Each number is 200 + 40 x the weight over its row's rms, rounded and kept within 0 to 999. Layers, rows and columns count from 0. The size before them is the row's rms in percent of the matrix's.

# down: layer 6 MLP down (transposed), 512x128, rms 0.176, rows 54-100, columns 32-63
# up: layer 6 MLP up, 512x128, rms 0.282, rows 55-100, columns 32-63
down54,097,195,266,244,244,203,248,209,179,266,202,260,156,271,201,154,153,179,190,233,180,107,194,218,223,229,197,281,263,189,255,208,223
up55,092,276,260,203,252,250,246,279,231,221,280,196,222,150,180,226,184,226,174,228,215,221,215,206,270,244,258,209,167,108,177,199,208
down55,109,144,145,208,169,168,221,123,203,269,215,196,168,220,210,179,195,172,204,155,217,178,172,219,121,128,180,227,204,242,190,223,193
up56,099,170,138,256,174,186,265,153,221,172,226,202,198,189,184,204,275,188,112,170,260,210,291,208,172,163,217,157,250,205,213,215,245
down56,108,159,252,207,245,248,159,258,185,230,95,207,198,165,216,252,143,207,205,203,205,213,143,214,165,240,209,254,165,215,189,176,190
up57,109,215,232,177,132,204,246,211,197,175,209,171,185,156,212,152,176,154,191,224,175,246,218,188,200,230,203,237,209,196,230,205,206
down57,117,206,162,138,260,190,191,145,223,247,175,108,158,170,218,85,184,259,246,220,138,202,227,261,180,262,192,232,206,204,216,167,210
up58,109,171,165,187,215,235,305,241,170,134,168,216,207,269,176,258,206,219,214,222,154,195,165,256,230,171,212,178,262,262,217,159,171
down58,097,128,162,214,184,161,244,141,218,242,195,216,248,206,157,182,199,226,213,232,179,102,127,142,231,130,257,205,256,244,187,210,209
up59,088,230,184,157,219,176,177,214,181,195,166,266,222,203,172,128,160,130,147,225,232,156,164,85,151,184,150,209,181,217,183,267,161
down59,095,156,175,200,168,168,187,184,191,270,215,164,176,243,216,208,210,235,237,174,158,118,194,263,161,251,216,222,193,174,236,113,195
up60,105,165,169,259,202,279,152,192,170,233,202,192,185,204,171,229,195,216,270,200,192,226,203,154,169,279,284,235,231,168,194,167,223
down60,106,218,210,202,225,234,179,275,172,199,115,208,180,159,149,149,227,151,246,213,202,255,204,197,186,284,185,179,177,177,165,236,120
up61,109,152,172,230,245,189,283,252,250,137,137,201,162,124,250,160,193,244,149,193,169,133,241,181,221,175,224,188,174,203,296,190,219
down61,090,226,202,199,254,169,168,180,141,183,228,211,244,182,176,161,163,245,233,207,160,194,166,186,139,230,173,252,230,171,185,220,192
up62,096,189,197,234,183,185,171,281,241,217,206,177,230,138,280,229,192,178,174,150,157,225,226,101,211,222,196,202,215,224,218,132,215
down62,084,184,206,213,158,216,125,150,210,176,194,236,177,171,166,164,174,214,185,198,239,221,217,264,204,212,231,199,196,167,174,177,228
up63,120,205,136,212,181,233,213,193,144,234,181,191,235,197,269,176,213,240,159,259,209,186,252,219,193,222,199,197,217,209,214,237,219
down63,115,203,226,216,201,217,176,261,191,250,197,165,180,231,247,229,191,213,267,138,235,198,212,186,188,230,118,206,179,153,204,287,161
up64,100,150,85,200,163,196,214,234,206,146,202,150,200,258,202,152,217,174,201,148,232,218,252,193,190,238,246,140,207,255,135,221,190
down64,086,191,161,188,216,148,250,166,241,207,212,219,164,135,209,166,246,296,237,265,204,232,171,172,242,184,192,193,271,123,221,245,148
up65,107,190,192,176,205,161,274,211,122,190,183,211,228,147,143,151,149,260,188,209,227,210,276,200,160,245,150,138,171,198,230,207,236
down65,093,205,192,206,182,162,229,135,195,190,225,243,163,144,219,204,175,213,215,217,214,276,203,236,202,222,212,262,257,178,219,248,149
up66,101,243,187,255,111,227,220,240,281,194,218,228,148,120,239,226,258,165,177,218,213,174,162,222,212,136,218,160,244,247,168,144,252
down66,103,148,217,237,274,243,243,184,144,216,240,204,242,228,221,181,209,164,194,235,216,203,276,212,159,255,168,221,183,144,236,283,199
up67,119,313,252,131,142,249,221,217,140,190,169,253,223,206,176,195,234,195,172,126,204,203,191,164,175,215,222,259,232,217,262,245,240
down67,095,147,228,160,122,219,210,189,233,192,208,235,148,189,208,124,202,267,176,232,174,212,175,202,252,221,188,209,246,212,197,249,201
up68,097,177,156,225,203,176,204,164,243,143,194,233,169,205,275,284,213,217,185,291,232,178,198,217,181,217,214,180,197,204,187,203,134
down68,098,213,210,139,222,106,209,216,125,258,241,164,218,239,145,174,284,181,161,167,180,243,262,199,216,223,246,225,162,201,210,245,198
up69,100,164,177,161,139,188,189,217,207,193,220,167,197,136,171,225,232,169,211,174,260,137,223,246,165,123,201,196,270,79,236,203,197
down69,102,243,239,201,240,188,160,244,205,221,130,226,205,223,220,241,279,234,152,195,144,303,212,252,178,185,200,198,119,251,194,164,300
up70,086,240,239,244,236,175,171,200,238,226,241,153,117,223,216,157,183,193,245,204,172,210,152,141,183,195,174,178,214,234,191,177,164
down70,091,184,258,207,217,215,223,238,102,168,177,172,225,166,275,227,191,197,185,224,189,175,176,226,202,156,216,207,162,253,224,185,183
up71,095,233,234,281,174,228,199,234,232,222,177,222,237,280,180,180,142,171,260,154,155,257,160,238,158,161,257,236,203,235,184,202,215
down71,102,253,206,250,139,242,219,205,209,183,174,144,211,239,236,159,157,241,253,164,163,181,196,243,243,245,224,208,246,174,194,134,284
up72,101,232,273,185,189,182,198,223,193,180,239,192,183,217,272,177,180,175,209,183,185,189,186,161,189,202,192,144,221,184,163,114,163
down72,085,197,222,193,141,187,215,208,212,195,190,175,237,164,152,211,131,225,146,231,267,224,194,257,211,188,224,191,313,209,286,226,270
up73,096,255,225,150,234,95,107,279,188,191,246,192,198,233,106,166,194,247,228,195,141,222,269,162,221,187,152,143,216,159,221,230,163
down73,101,153,209,204,205,328,214,155,214,214,236,196,204,239,279,170,189,190,98,130,243,159,144,298,182,227,219,225,194,234,185,180,229
up74,093,268,219,123,173,210,247,235,265,101,242,147,161,163,171,174,228,177,232,183,124,208,199,90,233,91,213,243,193,204,249,208,181
down74,089,207,163,177,249,221,220,217,256,237,101,148,193,227,225,163,225,210,158,197,173,141,198,189,171,203,232,210,228,167,175,202,215
up75,098,266,209,193,193,115,193,248,218,207,239,215,221,118,227,230,205,254,190,215,153,227,216,230,195,210,258,160,118,224,254,164,167
down75,122,179,210,223,152,237,240,204,217,278,226,175,179,229,210,180,181,203,191,183,144,244,180,266,217,192,145,190,204,271,178,213,202
up76,108,236,192,189,175,169,222,210,187,212,205,164,187,164,148,168,130,177,208,200,126,159,274,192,213,197,228,161,218,225,222,206,192
down76,103,151,198,209,203,279,220,169,226,254,209,220,183,223,241,173,204,152,171,199,210,197,260,250,127,203,179,160,188,218,212,185,179
up77,123,206,151,83,212,115,176,181,155,208,216,199,231,141,217,190,189,195,295,145,153,290,178,186,146,174,202,250,164,199,228,247,175
down77,124,176,193,125,235,169,213,199,160,118,161,183,214,151,164,190,207,187,162,188,175,234,278,203,177,251,212,208,241,227,178,230,151
up78,073,190,203,213,238,299,138,176,159,252,169,207,194,241,217,193,194,193,186,218,200,176,149,177,184,200,150,175,262,132,205,256,181
down78,071,260,268,165,206,114,180,155,187,116,164,176,176,226,162,208,208,228,285,163,185,143,242,222,142,188,207,196,161,261,151,224,199
up79,089,234,172,199,185,199,232,252,185,198,194,153,142,167,286,208,198,254,241,224,188,186,228,204,194,175,226,178,278,243,190,224,233
down79,086,189,187,166,182,257,259,229,218,255,201,239,298,225,237,192,220,155,161,132,199,237,213,185,199,185,113,142,211,159,186,151,218
up80,089,189,199,222,161,151,133,262,207,166,137,168,208,230,283,255,232,213,169,144,197,219,261,241,264,233,210,215,202,132,191,215,242
down80,092,169,186,213,220,231,239,194,173,274,290,209,211,164,142,168,256,227,257,263,204,177,176,134,270,142,243,227,217,170,219,205,181
up81,091,202,111,138,168,229,220,235,301,220,199,162,228,186,212,184,208,208,254,239,178,245,235,228,180,186,206,98,147,177,251,222,202
down81,097,195,222,258,140,234,161,182,117,269,211,213,205,185,211,143,239,277,224,245,222,228,154,242,246,154,212,184,199,162,138,257,189
up82,075,194,176,258,191,217,125,275,171,209,173,169,170,187,188,249,220,186,218,195,196,236,164,255,215,165,173,211,134,216,186,160,204
down82,067,184,187,166,242,231,243,215,165,199,275,187,177,201,167,191,196,179,268,279,180,181,230,199,202,202,242,238,191,137,258,233,225
up83,092,175,147,186,224,158,133,232,199,221,194,129,115,240,249,201,253,194,231,181,246,221,146,212,170,146,194,195,176,229,231,217,223
down83,096,206,226,195,201,200,206,150,175,187,224,168,229,140,216,199,165,225,182,198,200,255,246,238,159,225,220,197,297,178,218,210,133
up84,097,206,161,270,188,184,135,228,266,212,269,156,216,235,171,207,213,301,203,212,220,284,210,198,181,194,154,257,172,208,136,207,221
down84,108,215,240,193,120,221,174,230,214,198,238,198,231,188,210,240,215,206,175,220,179,133,248,281,204,198,192,227,211,188,190,185,169
up85,066,236,221,159,157,149,218,211,226,244,158,198,183,198,199,278,203,97,214,216,235,175,228,213,278,182,258,165,316,193,218,171,213
down85,061,241,174,276,171,242,143,196,200,167,240,195,202,212,159,185,187,270,148,173,138,176,254,142,146,235,212,182,196,242,225,146,155
up86,089,203,186,207,147,184,192,175,200,183,236,202,230,165,235,251,209,250,172,194,237,193,174,100,233,143,248,248,169,238,231,219,173
down86,092,249,169,183,145,121,159,185,250,228,252,190,138,215,179,193,146,246,232,154,207,178,234,226,105,223,159,163,223,156,235,181,217
up87,095,204,224,174,178,173,178,170,191,203,217,206,215,224,194,171,177,190,138,163,124,217,251,267,253,136,258,199,203,218,203,168,264
down87,096,185,205,255,154,155,238,220,270,223,106,154,217,203,151,153,191,188,245,187,209,191,273,203,256,192,175,273,259,260,169,201,218
up88,105,192,223,194,187,188,145,164,147,217,158,130,164,230,198,207,176,205,233,202,103,217,221,200,162,84,244,213,207,170,149,200,148
down88,102,290,238,167,170,252,144,189,119,208,222,166,178,270,175,217,169,190,257,231,205,266,250,185,251,146,192,217,215,191,215,241,200
up89,108,232,199,128,225,124,171,189,209,127,222,210,225,204,204,180,171,256,179,259,175,166,220,246,195,155,125,124,229,270,202,168,245
down89,107,211,175,217,196,301,239,236,163,275,223,160,234,197,202,216,164,159,231,138,217,220,214,168,211,229,278,237,201,191,180,226,148
up90,096,229,232,239,190,211,180,190,213,246,177,190,253,148,162,231,247,216,232,246,207,254,147,232,139,189,208,278,224,251,96,198,132
down90,094,212,232,120,173,317,205,197,204,171,105,173,230,202,114,200,178,196,248,223,185,239,213,199,229,233,181,188,289,159,166,193,261
up91,108,221,201,167,188,166,98,204,144,225,163,206,212,153,106,179,182,175,207,184,151,279,140,172,174,187,232,207,120,136,239,171,169
down91,107,242,166,176,201,224,207,234,139,161,227,268,128,181,41,166,197,223,190,207,204,215,194,233,172,170,189,226,211,175,210,255,199
up92,095,233,233,254,164,258,147,268,132,210,229,252,173,192,194,213,241,248,247,175,154,223,209,147,196,203,195,210,174,227,218,230,246
down92,091,198,131,191,193,148,237,182,216,192,244,162,207,234,228,178,182,198,218,221,211,244,238,271,194,187,236,189,180,219,210,199,202
up93,092,235,256,191,238,240,224,190,224,200,283,249,213,181,260,256,222,152,241,181,167,229,157,137,101,189,182,186,182,171,196,168,141
down93,100,143,199,102,140,195,196,263,132,235,156,197,214,201,193,133,225,214,137,210,187,105,282,218,234,207,233,185,239,170,246,211,256
up94,098,202,229,198,214,219,197,216,252,84,228,126,204,184,244,183,155,182,204,113,201,241,228,206,227,191,236,164,237,198,280,167,197
down94,091,194,170,161,221,167,262,177,242,193,273,246,234,203,178,157,109,198,165,187,191,237,187,208,166,169,250,191,204,170,211,207,229
up95,108,164,210,197,211,172,194,209,150,186,266,120,153,196,209,175,148,194,234,193,162,217,125,234,147,177,209,245,184,230,206,225,107
down95,114,151,150,239,262,245,221,255,253,233,198,200,224,164,218,258,202,241,186,200,162,246,136,207,130,190,212,203,189,249,190,185,218
up96,111,215,214,215,183,219,250,135,178,241,284,212,208,214,201,211,134,213,248,169,215,202,98,165,203,199,176,157,270,189,215,227,210
down96,102,216,214,181,174,197,150,252,183,171,99,275,231,158,159,203,251,257,264,165,206,226,207,227,202,224,215,201,162,166,244,199,204
up97,098,151,192,204,232,173,192,161,194,136,226,180,231,241,237,213,234,216,209,266,227,195,187,218,253,208,181,149,147,232,220,91,239
down97,088,206,185,147,101,181,139,187,244,174,222,198,247,151,192,239,213,161,196,216,219,211,207,193,253,213,215,260,216,202,241,136,257
up98,101,141,225,216,253,287,154,165,102,213,214,266,227,187,162,145,160,283,228,213,177,275,188,228,198,169,214,246,258,178,133,136,148
down98,101,158,156,231,242,162,121,278,143,121,238,190,239,195,167,192,199,246,212,162,189,195,188,200,177,180,194,166,169,168,143,182,252
up99,098,269,193,207,190,157,247,182,129,207,220,207,153,89,253,173,197,238,205,225,213,240,210,136,153,201,222,187,191,273,219,259,229
down99,096,130,174,321,249,263,189,262,220,162,123,200,242,225,140,204,256,137,187,191,180,169,144,250,235,215,159,258,164,154,212,172,170
up100,108,178,286,189,185,217,181,182,196,152,190,125,229,189,228,280,284,148,210,182,188,252,184,165,215,197,155,226,206,222,220,179,241
down100,099,139,305,217,189,220,202,199,200,173,219,174,173,175,191,225,219,235,174,220,246,195,246,254,261,233,167,199,205,142,196,229,282